python train.py --n_layer=16 --d_model=192 --n_head=12 --n_kv_head=12 --head_dim=32 --d_mlp=576 --vocab_size=4096 --activation="tanh_gelu" --norm="layernorm" --norm_place="pre" --norm_eps=1e-05 --positions="learned" --qk_norm=false --attn_scale=0.177 --bias="all" --tie_embeddings=true --parallel_block=false --init="normal" --init_std_qkv=0.0361 --init_std_o=0.0064 --init_std_up=0.0361 --init_std_down=0.0064 --optimizer="muon_variant" --lr=0.00171 --lr_mult_qkv=0.5 --lr_mult_o=2.0 --lr_mult_down=3.0 --beta1=0.95 --lr_head=0.0078 --grad_clip=2.0 --warmup_steps=200 --schedule="wsd" --decay_fraction=0.901 --decay_shape="linear" --final_lr_fraction=0.0 --batch_tokens=[32768, 65536, 131072] --seq_len=512 --doc_mask=true --train_tokens=489800000 --steps=6832 --dataset="wikipedia_en"
Each number is 128 + 24 x the weight over its row's rms, rounded and kept within 0 to 255. Layers, rows and columns count from 0. Numbers have three digits each. The size before them is the row's rms in percent of the matrix's.

# up: layer 8 MLP up, 576x192, rms 0.101, rows 403-502, columns 128-191
# down: layer 8 MLP down (transposed), 576x192, rms 0.299, rows 403-502, columns 128-191
up403 098:124143107106146096100096150104108107118138159119212131105094124103139136125091126091114129163105096154131148170183104139154143105147112125129159088153104060116118108100105100146097144122102104
down403 098:152088121127123142126186132163110121142125132182154137165105117091138151129144089150138120088105077109135143133142152114088132122134096154136097140145087104155117181106130146151148127114135150
up404 108:104116140103148155158139123106132101127157135099150183097110137104169153127163092113126134102091146148110116139112100134059152106131123158093119083129121070151175180131123134120140139099073095
down404 109:092093139110135125122073152129110110136116136146116180119168145159170108076125096097092122103080102119146141148094116136123109120139075086137131120146103147102116137108111149196147134172139134
up405 095:123085131138095115115155148126114124116153135128099135123105144079138148112123142140175142141182153116094155111079120062124130163129099114085119125171162167118114110136098117141138102126100098
down405 099:143150117154159126140095098150151085140108105121156092166103149134101091156126088128114114126062112123117130135089106120179130180137145096163110120117149110127140124129145142145121128133094156
up406 107:129088130121081154088175172155164128163151113128146169111131102128130142141109112115143129098153181146149121128143117109098166075132128131147151162150143129170130117130168177107157126124108143
down406 113:109133126137076110153127147119080141118110151155130147135129164096136090159114087113124118161130165091111111107194095148147107108149137123133153092098121136109145149133110110123102165112099119
up407 098:128110102147134097152122141107131133075129134065128136096155176102088135171114115106147157137128097142146127106138140149135156131116106140160121142188130143135066093079135135133118147146179137
down407 101:075144135149148134137132096155133131136123137123124113116133130129116130148126174168104111085134104137137093143082130109109130097112121175092136085153149132084141090139152103135095114197094137
up408 100:150155144153111116080115095112109146141118105143120173132100154136117140148048117125120122108096134131079170127161118094108101096126095111107118109151140110124136134155142143123138096161089108
down408 110:142148133132139135133126122090107113139099145122129147098155105109121125166134119158140161132148112085122156135204127105157098118152121118119141155102102166127121153103149104135145160159119119
up409 091:126168112106126083104127117161111128110132145086118108138110133117139146119128101101136118109102143125111118128189097099148129127104156131112131125120133131180095157127151142154099105158111105
down409 093:122114131140140114161127103117137123140121128129121104119087152080102077108119107112177086136129173128114142158118121167123175141120181156151117141137143102125198109142135128112110130149132125
up410 097:145168154056086124148137137154149102090119112123148143151102117105156163153138110130133140070149118126109128107158132110133098103126140093098120124106159107108176153107130096112117128130159145
down410 100:111159133134127121114148104129143146093126123151168170141114150137098131120102184162107151147121133119146145136137127122112129115121178143160118127110095131150114084085169102109154141107093091
up411 093:159101104144136146121154127116136118100133102158119124074137098143122120095126111114127111103158122126130134121086115119150090144126162140157156151130136139114099156108158143151085129112108119
down411 092:151147101143150112097143099104117113167133138145129130152108123179187111149068103141140117157134074109126127106141132128129142138085110102153110142140116139166140182107139129112167152148104120
up412 105:097105156123126084111123131104162111094140104122113111136080163109122131162145100108119136164109140136134146095138133148111131143150087149119097141100103118120134127113182169128084137139135093
down412 111:174097126111121156148112132119162105108091111140138135119109136165170159157118107136131147097153145155149148170132160113107106142124155097185162116143091108138112138114138110113148135118123145
up413 119:152119122122070132117116105123145121120137154140171127169082128109154141133133132103082180168115131126134113070131120157176141111117124113080160163111103139148129121136137118145132096138111147
down413 112:095082150152105096160103171164101131110168093093144134148174130134106115127102136094098122126165108114124118114124130134117133165169125092153113126162095104122163150131140135136081168199084144
up414 093:182132107088149139095125113105099159145102121148102095130148112133123160148156150147120154173072153127114132118139125122131114139069116115078098142123125149136105120149144185125149129134138108
down414 089:128120153151142113122088151165123108093094113141163136066122134103141080117182135122108149170184151096117147130119118135174137127108121119119107170098156099092129136129112135124149107142108131
up415 086:132109099116138120119106098085140165101119120118155151111133137103132165171128167122136070119143151147143191126151140149132105127126153144150110106161121127114145103167153149117139136138147129
down415 084:155112138117198110134155118128138144081085156118110110150125161124120136116119117153097078118100120108093109087103109150112127076126125142068119098112087111084177119144156154119139130131141162
up416 101:132136108151136143095164089166160127147133117134163119154090101168116123114113099086174150120073139160122117147134129095143142132105105177071084110124144129167126150139136154107139166140153136
down416 106:142106111139148133126121132133118095087087127088127110154135133167156146146123100103178161132061117117092103099142182158157112112159123153082129124148127128121115168132115148136147144130119108
up417 088:124114111145157119118105139139164109117140133106167168090115184134129134138124167163132111087122144109129128120085108121140131165090126103137132119149105147147161156129146099093124181133148132
down417 080:155125139143165113139140148161096163123137125147120153133129134115128135135122109137119147084142118112095129135078116085151081134118138146154120123141144132128117088118109142160134129110150104
up418 089:132147143129108131139132159132137137115110144093122124110124108167076183135129149120087093130118141146099096091191102112147171149101114123132170154138085158164154093127144121168098128143134120
down418 094:131096139141129152113117104107100080160115126127107141123133136125119110112139111157176157173120106140121145137129072165172170101157140124142101127128094135149126149143119105124117145111097130
up419 090:130115072104152111101162125140131073133105134140199109124097129141122184158091134120131126164152170115168151131115082156172122126132101117165118124140141111161098137122128119106114123142171155
down419 097:129128127136172159161123148086172104130077160146086144093124119094106127101123139136163152148146133152104117086092115096141145159115154119108117111133124142168146099089123134104162139115153124
up420 094:065100123116135110117130096141138158144137159121165160099129120101103138165181122121110129123132166165115131134143150137139172109154122133133130073142143099104140123088127129111191129109116125
down420 086:141172139109123119138157123148082090101146148097124108161139145141126169138115103155094143073123155113104133116126128148147127061117111141144143152160133143143080099135105146142130126126168117
up421 105:118134120119077126104102142153144138128100148141068096163144115168112150144128152137134158126095121128146150157143105096089094121106170106149101146126130129119126094126117121167147121109123155
down421 106:155087093112131140124108102106143071137170139101143096048106110125113097084126171136160162116187127139119100119182140131128127086135063125134149114148133181101127137122109119106130151093136137
up422 080:118130135093114114134112106129136102150128151136114119185113158142150126123144113136129160145147106139116101126090096101145177150135161090156168113162125099137112143079142138160108089147127097
down422 083:172117152181187159156137123186095092153095124153148130158153142112118128151122133108105137098103108136125113121132152093148096085139107106092097130109107156154092106125124110132114139129130119
up423 099:141109105121165047132118191099086136120135144127129115148123147140125118138140095151111154134147164122137157193150102108113100101119076115129151128129119095121130159107105137171130127116165141
down423 097:103182097126133155121176067138158141103114094096124157115124126128116110133101134140145113075149133121123135121115134158160142084092132137113117126132104129125118174136100089134129062168054119
up424 120:105118151124141113153142133160150102098139140104146123095128108122119099147111117136175128154107135132154143115145088127115147048105113149105138088145107149158130157168173139140141153101139140
down424 119:117156122098145120123172118126141178071114095135113161159125117152144152122114146150141084133117110130154093135110138127102142110120144156116118131130104122094174119139140088154137135105133185
up425 090:130141135120168122139148092088139173120145127096125145100126099136149128091121109129126082102157131168145140119138130169109145125100117098139140157143100102138140135147112148108132113192128100
down425 092:100131109104110119118138095135133138142135140138115118107088106144113134180116137113167110125121118078122172095149158115118139110138145185133161067133110125111126103100107087151154141136088119
up426 100:080099094138147101106127098147141148151144119149105165153104138146103096113135151129105135156128149138089092105085163126111152182193124140126113165137163141166116146143102129124153150151115126
down426 100:124056110178124106141145130157100116120069099148123158099187130097148105160151148127115143130080087161129114146068155094155116132161119139158135171174156136117095142095131114118147121186155109
up427 087:096160141116142102133139115123134113124138149132128160150137091148084137144108140119130111092094169143105126138130086128098147111128117104104117123147129114123103163104119119127118113141083165
down427 087:176126140113150155126121105139122155153114088169151081165097118145130128111141108111147147128125130084126155140126129158128091127156135139137122106110133092131143125140175085104139095157133131
up428 102:070089115104142139123133083113143131114138086143096170137109111101147130133141140096086177143123133136111094157140125137128149133109109087129133094129112149167073134110186152124128132124121171
down428 110:099167148113104134141115119093151131138130146125162133151113133126145123104086098153102149136135123150125085079133092168086130135130142131149107120119103096109120155157124087140123128154087150
up429 100:139116158129141147126167130172130136168129137165156161084147112141073146082103085128114171145127145135132118124086150102104129108106119115110167143117121126152158133110149161109180122095078109
down429 100:146123160132116175129125097136153109170129081123128133117105129169091106157068133147142100148127132105159147120129157137118116125097086131109117123145126178140104154133113144136172090096119157
up430 106:116136108092137146161146117113109162111149143090102097109116118124163150102097149149130144088083121130143152095125143124133095148138124123097096151142148108076131121118093165143133166141124147
down430 095:132190086125165119124109119116111133121149085148141167169129128138116133150136132127150097106106150111108111132166109185136128116144154148119110102122158118132118140139148139129133129130099110
up431 132:120120167135139132091097123121148108114153101135126119170105130138125126076156095078109136156123152129154107108118118130124088142167139133130099122106135149131118143155146145126168085129106114
down431 135:150093170134096124142067122104159100096109084115136150149150104100137127114117169116137118132085146146181112131125124149115117161151108141115128152097101139144132104081121129142161151153130146
up432 117:090136142135149122133171165110159147047142129158147102111127144136056157167112109131108108113156108118123147110131102098144147104171132112122177145153147152158132124119096129119096116121160128
down432 110:102117124126162109131135074177172147134154140125120110119096101099117146127123133146129123138130126130123098090121105158155127175129134154134115151127153120126134109151157136119129105093119072
up433 096:143149124119109163112091111154152080094120099160120141134142121123106140118181143125129151152085107145160134151099108146165081152120133173159082113144104121135095128105154131126203110159132095
down433 108:085134169155126087123128116134138134112132192096125127102139152129142078147138118147134081119138187148149161104174119124131105141125134120128161208085128125116133095112113121100097153135151092
up434 102:126156131111187137069137133095140101117148160132124118143154112082081128137124149110133156089074145103146152153131122121122116106122128141138136121137110124071132130149098157116167148133152108
down434 097:126074156119141121159123143120135172164101079113140149101110104064143125128138122124127076149179103150125106096170152129097116127141084109127167108161143108063142130140152120160180125059108148
up435 080:095094114095101111101153120127124148082137183126096156111118119171115149161140136139083150122123147090108121104141177089127109124183103120142128169146109115110148137142127107161134117174124122
down435 087:110119115167137130170095130136123139179097130119107133144145133113145115125101129160130099162099171133109141179131142102141080146092158146092131089091149173099169132110116131179128117146117090
up436 107:104164098126170117087136134118162170103164120123164176110129115140122109091098107141149147129101146148103102106124122102173123096153149114160144131151107137126107128148098125152106129094185128
down436 105:118130121136104158115129120081124152152132105146130115160126117142147146117131120142111147155098149078166089169194121100123131116132113098139089122127146112127148109139169159159153139159123143
up437 103:119171148149123123118127141113134143107177121120167122092146104136107132098134141110107151141117152089077131112123110115097120126130120139148109086105125125106061091149123148136122141143105188
down437 100:110129194145140134113151150116165115130194096108165126126102128154115095128093108115137118162135171128084116169161109132104129109138142165099130121083097149147121087098123097160131115134131108
up438 085:128121117114111149095132162126138112164158180139180119142146087158122096116159144111116109141107151117167113102138102127182118126105110142159083170151125138096135106153125090073163108146146119
down438 076:161121123134149118156145085170106149138076117145122116155128179139084148174148067127130138119134151136094123126105135158138100115151123153131141114124116123168131093142179135083110099103122154
up439 105:137125105161095099114150166118148097128113143145128162128150165082121146127115129137131095133066148180094094113141092113098154157097106139136153099138118120137143143170136160112098154119159148
down439 117:112142187169143117103080064131104111108137100139134117112142143122114129121122153159122140130103108138129106152095169152116126143125154086117133137059135144129090123185116113134128131091133120
up440 103:172106123120046126119148124169105160119134167121128119125137134142147107163101153116135152154120132133134153141148113105144151169142160080107138116150144149131087118120122161134083126157120097
down440 102:078137142123147144128164124165117138118144056107144173149149130145147158061128117149123116123121090085130082122127137152146116106145080161133123117131153096136164142146146112111143144090094105
up441 088:111119151056144140133112133140147104103126120135124144153101122178114116120140142114134105158147111176129126185114090141155135113115118162132121131143183121104166119093100126147096129157108109
down441 096:138129115128138127156108111126131117183129072113115169130189188116120071139083144119090136115167097083169111111112164120129109114107182110134129101128139128135109156114158112134167126135163104
up442 096:098123126133116126129122101171156156141162141150145134145131174091101107096124093085092124111128094143147123111133099165118166145165132137169107130142117133141128169083142110140124144110140105
down442 107:116074132185111175109112055156086089156107116097169106166155119117151144114115130111121109122130113137164142133145145144172114146129113121115163121187082103093100119131144117120131139140126105
up443 096:103144127124142128097151100128083096127133134062133153098141105120162123156146121157117117119089112174157146145167116125126142135117118115124142105134124126145102106148121114095113124142165086
down443 108:122096117170124169155111133127156132192120129137134139118132135109108103148099098131058127150156107120101147131163117128150102135132149132155119097134137102106143161077118149112110146173121134
up444 085:130179161144072126077126142160172132112115156148133177128133123190129109148097159106114098158122105128143090126100151147122141121107113113108125131104145097119127158121143130103148152128115142
down444 086:095109156142184114188123137150119119118127143134112166102133129122134141142111096095152110084130135134149158117122142155113122105106141091119094132101112164136180145071136149152122154081152070
up445 105:094120133140101137146133150126122148129155117127077146134115152175125110125112105126126140142138140127137075105125156071117152120112111134137135148093109136109122077116177155132164112073150146
down445 110:125169126073174107130101151103104092151117169111105125120122174156136125149134121139137091143093131109114156102130110116135109119168118111150135127135123145081158112116081138126181159114107150
up446 101:160109112129108125130149152176121114146142129117149100103095116107112120119118111121137127168128168102131115116161105186116123133129100129130069134132181122125120123149138141143124177105146107
down446 098:080099133139086147116120092139144131074092125128178155094148129112127154127128097162127147139147109113117126104147152172162120117165099159092136170122134131098137123123184106122143091126095119
up447 106:153179134130100101111115076131142089110162140123112099145140111104125152148118072120133135144138124110132118142139082088146124165109113141130128154150157114115164143125091136180186108179162121
down447 107:134070152148162087139140137146083146136145057170164162140133095150074123147134147159133109126136162152137114108093159119107125171107103089132114118140108130133115148125170131092066134131125113
up448 101:155141131148146133092132103127132112150144128082106156136137114079142134129129143156132158156072162153169117153099161099153130131117169106114123184124122131122143138110119130109118126145100148
down448 099:162130171131131133108115128124146111099124140157123098125159149094131093069117116106102125141167169121128097096132090157144123050111155155111153136133154095119118134145119177118165163167136130
up449 091:125104109130146139175103139149136121147144112150106128151106131160126156134150072152130168141148087127085145125152091132089125123107147158132157173093103106086144136150142145136139092136162114
down449 100:104127144128136121083096116125106124144057114137166082117136125090142101124107112126096059110097086121124145121131115138162153160164117133121128147094151128079137155143135099130115134111108175
up450 090:094116140105133088130129128085135135126144145076141112117142137170136144092088107133150175126116134139141068155154128178133155145112093097150140124169162098111136154139151149110121142131136157
down450 099:143105134161118101175112146158111151154100094139085154121125124085118076143147111113120109109153097110143126112151150147152116156100138150121117130136113094115121134141107087141162137111151122
up451 105:119171136150120154126156107131164110095169118068130147153130126172131133147142133102127135131173164110133107145113104124100107142130159116129093146167105130116157122125165116055106141151134116
down451 117:096092120154150119135139122130140145108135169124099128080145110090159091121082133168111144098155093135076102148136148138113108117109141123167119113135170158119138108094083162136104150182115158
up452 097:062147143140159105140141125162134154091169141119127126166167133165129138098095122101110110121158122118063107113157116134115153111148111165109146149180194108185122153113171134139135112151081125
down452 098:167176117147144081114113168128135132167118089136136157116131106125108110157128179157090143102116150114142108118126118099123150123109150163124123159142163134152147120102121138142144167082148122
up453 107:152129118043179096129108122175152116130178104081129131136109125134092148104112145143101103130125136106131115118141116124138152132096103121148107169163166130150091117135163127080157088110138101
down453 108:126151116112150168120142173152109135139078103084193132101127099085127180131126138142095160153156151127125095137155160130123098138088110102162127115107155130124115142110125142118103134151137137
up454 101:120159121124105139118139105118125130152155144106114170151135155145126110169114125103159083080118136126118103134111130118082126102138143166105150106112100127165131140158156114111154113104115134
down454 099:113139162168133148148162107111122133133118103125139126159120079148120113103121148143095092151146091113120152123134142154130122112151185163100126128113086133103111105140083109091125144155064117
up455 121:166095071170117121123149142074129123090150136158134098096137158116121129129121086141145095150157119116131145129130114139123156121113108131112147131142107135143130124150093167101108140173146159
down455 111:125100129127116098133161137133140149058172092120130125149152105124141115110123120108161076154129090119093159105085161143182145145115121119161125097117133116101126092122154086113111120096172123
up456 097:106146104082154100151118114137154119138148149105142149148140148140133124136125104126131141162125159110137145093120144117118159091106156098063142110155131133119116104116105138134148152144129147
down456 097:145115098116137144165175142178097108149094154147149071116147146163099139142136128162123076110124149089130127168169120121152125119109111121066149118128125173113142137130143136140138154076102142
up457 109:108075192144118121086138139107141118123173115098130141143138129112139149155155103133133150120123126137140163115140117158117154116150122099138126144112121040119125105119105119120172084145103114
down457 103:088108097140130119152117115120127091140111175167159123125121151126148153147128144152118088099111151152158134080112125152103200144127122140129135135146113172150128119123116107147158121149143163
up458 103:130168091161146181135116105076142068145125144112140116144130110094104159142128147127158160118148079124088152168117126133114135098129141144119150168126134111112166144104104135118127132147152139
down458 103:106137120119112125120134170137115121132131095143100108105158135151100202146125131128168127117120111158127160109139142143136123152088122082120122129140119133126094152173127107185157086127147148
up459 093:152121112148107150116158113104108115080104116124137122101140154125162143113111105142143155132154098115149148117136119116140142134139148085130090172125116147153110146182166147151111102170102142
down459 088:153107109125136169149128117149108120188102088154114115122146108131118159144107110111119109102123107161092136148074174142089115126111116107119155136103160160148141097117130151145175137121165133
up460 116:094107093094156145096168143133118124112157111102137106145117144183108139114108108127154130121143129136171193133129078141131119114157164108106138151143134107117073112134188137117159148101111093
down460 113:184148120145109114132128136152135118134109146113121154159177121136097131135112148127176164158149142115135118133144144158131150120137168146132090194178155109115098113148122123145112103146128099
up461 097:108154113118133109166113139098174140118154154124117142102115131142134146160145138161139100156072087083119134121126116139095124149135108128142159137112129107122105081150125162138100104109114161
down461 108:141122104146151123138068153091156125189122119111133118165127137142140131151108171113152120134185147116128116128120114164106120123125117112143132122152151181112118106142078154141131138126120152
up462 099:144112132173107112128104150129103091172147163084148193116159103154129161154189125106119122129139144170118118163133127105068145103135184131118103142153144099141132151153114143125133130154147145
down462 094:140089118120149161126114128161128135165093154113117106104122149146084123106107152129120138120138190122166141109126158122127126138131086119125150149091096133171098108071104101099154133118108084
up463 091:087180111137130137121130153083167099154123125137121124102117141087110094138127131095115135152149162130151140110142105099102126155121074091099134157146115110176150159096156143135110130138118115
down463 084:164167122122099130141173097160111132099146148118091115178137123157119104137108175108157084108151121112119123152140154139122140121124132130090147133098103133150129068183136148131088101139135173
up464 100:114102111095096121118094134097111120097157111100146115083101136135137100164141130145139151091155130115143140097123141155115144124137139090137155102130173170102131159132129109101087112143115157
down464 097:162143124124108127156077099144125106124121092143118163104136137140077118181100110140174142131134094115087119155113135167164135147126139144157133139177152145134154130156084102119143136152088172
up465 094:088083179143105141093097159093154071171139124176180155156121136108109151123123124127163159097118130137140114123130112126129125156163121108132128194101157139122135169122153128101123111164153125
down465 095:139104158163113108153179151151133113134095109136149143158184102131119138127122132078086124136146122088110141113148124127099123155099161141165162123160116124182125119107149109144128124110118114
up466 101:123129145124120161098127131110157129149128128153118110185131108109143110115118169102125119133123107130107116172082087144160108151132140141106154147079136143172147101140136138125096128134080141
down466 106:142120107143158108103123138107152134151133135127094129113119146122171157140134156138142144110154116140147143123143135108131113147114137123174115122132136158143104132120104136153118133132159125
up467 096:083151142123109123130140125091147134141142123109163143105167095127159142123132110138123132154141125134096086087105115179161111110160161132146142133159090095093135115119134102165130149126118149
down467 096:133112171142158143075109169130154127144080130129143084160087116096098106100139094085159155125135118178131110155119128150150106119169136150124160123107111066131144089083179111109136130154129095
up468 087:133094091138110140116153117128129103109136125129083112102079110135124092120114112136128102110113136135135163121115109087155059155135128143153167164148131147106105130101132111144091134116141131
down468 073:150123144104138140109116092144107170121093172151136132126108151120106132152137135106116128093160155149120137111069108124156111125122167137103159092099143125130115108121116139139138088111122110
up469 105:134149094126123148130122142147140101144132122140170139143130157157092115146135095122123138140133130116136139100136076095105153106136128076139143118131131123125142138147172163083178106140151119
down469 103:103163109135083118151132078114082115110116149115141134154173100132079144077137140163130178119162151117149129130131140104147115079180120140127133109133174129120142105126134094154189138063136102
up470 103:120135102130151155095136118115140142166151075127182128158135139105177149154128127124084171125146145182091192111122129121087123130135113123124106146122147125102109171136166147108105132136132096
down470 100:136087143152182146177143128131142160141106111133100051132134095095124100117111103130153162126117083109136138143103137126141112134145126145158088159138112151128124121103129114129138150091146139
up471 107:165117129101128117127092100138175088053168128138129116130140163148109128113108141165114127115103134161171135152098137119126163151163107125068141113140110145118141130150100180089107084118148115
down471 115:152098128104146150136156136109127140125119152144068105120110138124138099106139112148156162165139155134119136122104080140172117132127176128150113067102087115157113146120107118109174128128159130
up472 107:147112121132128067118136146116108117117175130140135143123124148111147143165098130133115209119125138137122087120134100115141149147160137163137129124130117121111148138102132137119093164153154118
down472 101:147098128119157121124173115130119159091141124130118164092152150113120119101124104150112110118111148137173123086077103098144129102125109177139122132153159166169126096133124106142170149114101137
up473 117:168132103093157154093123155086145130128163120109158143117137175104150142116119134132138106154112137131139081116117130133157156111151147129075095183158140123128104116141113128110096110122173130
down473 111:114151126112082154130173149126134068122152114115140104107078119161133147148148127098187135116125146144132105089109134174103151097112159077139106118118149117133118089159149115154102109124131107
up474 095:141121131131130134164142165108124149161140189162162111100144097135124122110145161109124103104121171138149144148098124108112136135120143086102130142154117161169137178108165089131140145144102138
down474 101:121141140110093134190133142127111117128112143146122125132096155118137140147098085116135115099108157187135107083136136150121147131149124190166125190134168144113121110165087111147146136149132108
up475 115:139113146125122106139133153122130134115129116108110106120151139153140140131145108119104143113147115151082076144141090061110133137124114145180136109163132132122103155143090115170166108147144139
down475 109:157118121130179105123145167140137088089122152168147124113115114167111133164155157120120109087143118146152115141162122083093066165120118168146118135110124120122087152115128115137106154140076153
up476 103:114129095081097141124171166139151092100133088115104113123088151103157139128125104106150131155139162096089124114086088142143117103137149099140174098110114129127158149136122112136133093100140126
down476 100:082098102196090099149110137186139129158132110137150134150101132160156124167119117123138103155085106135105126118122134133164094149129123143153130117113143101134160077147125119140126128126144124
up477 091:153134148119129107176120115134092166128164125118129126107130124108135146130155128130086110164147150127123088152158113153131075104142087105152157095160109100145129119136141081141121086131169112
down477 090:093151142132092078133131127148126153135124124131137085123126112102147124115143146181142116152139164124147092134114134111082128168114162146103111083075131106133162102147140138149140141097077140
up478 095:122147138157162157109087148110087138119134144123110089104159092099137126127116173159103137111121082130123157141127135120101144094093084128141134073142118094128125121142091134149102129131098156
down478 092:137172135104123108100093130100132111104133143163139151162161110063108143126050119095165138125141147107095101130098144044144144205113152140121148122104142117140112119144104121153150100091139137
up479 088:120136099126119100157110118125114169147160126121064111109128159170128162132108120129149128143174151115164177085109124136130140110112114126127085109150156113115123124165146102145144118098148138
down479 086:150120140128145143140091143112146131163153098155175088148107110134137116147099204114137144154142135130190114093137105176118121088118137118122134151107066134098123120083185150119089139127104118
up480 081:118123180158100119107132089122113092127121161134127107094102123113097081085125154113102089101149164136120149162147126108117149090171107145162147109197103149121111128132122133095110136131164176
down480 082:145147120120088121191130102162111115121072106110135126105131179105140135136158099111160127118128149143128144100109110144144115108122149127125143092107101150137113130130128143174123148113126124
up481 130:129111167110090160089127119077103120159164158170109137134122093133134121124171154161118132124068128166075163147093177123138128100118114102136164117125100118160121101155140166117148110093126102
down481 114:097158067127134124122146087141157098114171143145158191126153117112116107088143133146125109111162142091129104145076119154146144108118113168090189112127118100152132170137097115106113098166093142
up482 106:111095101107116122137113165146102139113146143136107141138100121148143147115132150097093158124143101107130122096081208134122094128121157137134119132126162139111145106137123150101086140171105141
down482 107:130131128157106107154142098165148171089112159074127110118120101141077136084151113101085135126148129141128108121149142141123103134119140135148152148149146159129123110147138100116140147117101100
up483 089:129063090121147110119143135163138177122152087141139153079127150155144131141154149164122129122103103146177127143135135088133088131138131122135149121132089163128123116190122100124122139134113141
down483 076:150117135136143117120127129148094142122107153170085116151160168117130113133142133130141127115094152140120100135070155124113104099146146115104160115101167115111142122130118137160131088151198141
up484 101:132092113116126113082114150130165131110185121123123144121109141124120152091083096081157175103128136101158133122160124127088141113111134132120124146143135139112127152123122140127123117108104120
down484 105:140099127148128117160039182146178110170104120131130158090125145088132168167088103153138133127134144123107128139134134150157091142117131115172087129125145104093115107108132127136115102113117207
up485 092:102095087079130095122142120157142135129137083101122110114119094159124116136147118129158155118101160136128131145175145133182131101153178094155182154160103103066145135146164104142195154139121165
down485 075:160118125102168088117164117144124141112110109144105137152132138136128170147129137110137134093148155128091107148083096148187108120149123122170152089142094121155114063140160138131128080143175139
up486 109:119142119122085178144132133121133145145144121143181140088108118146153118161137124127182150127117122113147136141110143100149157132154122111137108154111166114113147144125132152121105134080144117
down486 106:137094119118136146133070121122114127155109129076149133148164123121153100131146122106145132145118165115115128134033104143116151143101086154086101161123123134104140146174124141168122126115116123
up487 101:115133152134138141109123128145127130137131068139140119140110110136133121121146111100108118090138147132146138143123115110108188163134119161121099098147104123164150129103125116111120126099158109
down487 108:137129101171110100087104093141129130144137152150144102116147107171135143067130088133111126140088108129140110114165107168147089170150145124134089108107136134123111100137103159143124143171096161
up488 118:150140132133157123132120075128121099154176169167170161125126142114119082104151158123147110157102129126118159100151090118131169125120106151121143093162147124139124097126147109114134058118125142
down488 118:103161124096136130142126119150137125148116135153099132122090129106114130133117159162106106166124090120163154102153102085141134145082152095125091137141185134121136088121174124103096110137095136
up489 103:119122090159119109142143144144122108185153136127077098153175182171113148141167112106121116040127176178132138136122147094103135153122110163151120206105145126126130148092126141105142112133120120
down489 099:162128151136149187114166113099120146158097148089109150108138154119118072162111115113066144087106149150129128123115153137130143134134145107136131095152056114128101145120121151122154175124125101
up490 107:160122081112103125106113149133132100107121135159102086142127079151111140131121131114185143154113102127093141081092104114111151126143132148141139130112133167110111074098108165120113172132097124
down490 106:117151112137126122120151124133155071138103124148107154131101100137166118081132132123098171109120157107109120154130149131126126139116156086120148089079121145108124165089098163142102117078127111
up491 108:079132125135082159137173155179134169101158080134139118115104151136128122112128153123148155131114158132117136121118137141146116158136144134139073130134084119113121127148157136149116131153137168
down491 109:096121104130134106122094169140162117117137195118156101116113140102132140096172118144155169109167130123113138155108112138120129104122128168127110145118133133156136151094127125147100116155117162
up492 092:107103094097101134155152109135170099119116102116117122106106124121122106151096144107140114151154154116155084166123115097130192124099139118118139118114134148152145171178103122117108134150111147
down492 092:151131108102141123108110191102112128135093099144148099127161134159101098179121133124153109118110128120092078130170153108150118131129129141130109111143130138137128131111102161195096120146114101
up493 115:138095097151142143134144121140123109153167151153128116148090111111099110111155183130132115131138157114097129153156144095116141124134105066159080153161102146144125138084124146146128093145114112
down493 107:166091101151146139127116081130120159151092115147151127149185124143124126123116151130111149124151122165134090150182106149128096139147120093083138097124127136104112133172136117142134145114143176
up494 089:108106129091111163143131154099126092147126095157061119126158096151146092127087121129157151122156168106112112141136147117117140159143118121166095171122090144113123181151104094141126134180115174
down494 085:152134162118058073139110136116129165110114091167129170117114127120115156112107117184157170128132095101109083136149149118113146142139104111121154161129092121141101105120114163105138162128151152
up495 102:080120121106167122122134102123122123173129149144125115077165125215099127150111133147126141164135128146137147120115093110148145150101122142158119160133137098145136118151104145156108111149144112
down495 103:116120149150130152140152138128122120141105155139119106142107156101126110109125161160090171146126139131183134142077134102139141138126132173109115127124111166107161119148133097137144119104122142
up496 102:121131121115083104166089115115128137145161144117122111089117168093131133107104105131123181135150150112117164118117130156147114126102143155148098111080108167130143120142142154113130139105143119
down496 104:104108102105120130152105115148105141137125096168129106121144096127117124102116095088113146105155116103117111131136148116120122106156131138164127142107136161185177193140125163120110077181119112
up497 104:122110119159142158128185103163149101119139080113147129131116171132121134139206072118166130100132156093122138096125127129095112145140107132137117129128090116155106117101129119102128100117080133
down497 104:131100148126136138117125121118089121107104204165111142138084130103157129130140146113127152123092136126109141188124111135156069159151117109126082140133151149160121117176167131137167148132141121
up498 106:152123115100144137079144133108068123114121172126168083110146106135121081138149068102118104117108094092121154125142126105134143123125101140118115131121108130162113103124115122129121106138171160
down498 095:149121122115164099127136128135133132133159114100097113079184127117143140116161127126114128130115106127105104159102113141117143102148146131107116135108129146147125137126154114156094137135118092
up499 083:140150087103154150166128149096106138113138137134117090089158133151128121137117154118136123142118147132146134109132102132099081129098122110108108106169131127136158088159123180092115123142114184
down499 090:150146152144106089106125123132149154119130100131133135184117101140084134164118146126141108125115152122104092136118129127119102126127118170139108122094108128149110114122104057162120174139112111
up500 084:102169103120110150093137093137148166118168182140164124106159112157137137131159141128126099169089096140181112171141131100139126124131100126126167151143118141135131152147094128123118145144099147
down500 076:165117145094162137143134164193084132168136071144109117161103152067113098115111133071159146132181165113099098124109140139135097126125140113122128132121141133122144117120144095137127120105115122
up501 091:122109127134101148115104143147122125122138106166148110151156125097151137135151133152152162156118125129165101130173090117055113172148139147114091122099152163146098102098156184174120090128130093
down501 082:130128142121133085156094120124124162131122124155162152116131091101120122122100092093136118136173135123180116168096165093176166155117115125167130105155139114134120138139137102099128116116186142
up502 103:146152133110104108126115117095134137139149105127125156121141070128139130118115127122116127129118146116138129122136087131158125095123143147119151123139095140142119102142117124128146160119132134
down502 104:117095145143089108117095107131128122116130209139160122112185157113132142096119045141105101123104125112077111148127136124120108130084153130122127098120142147109146137141149122163144100175131123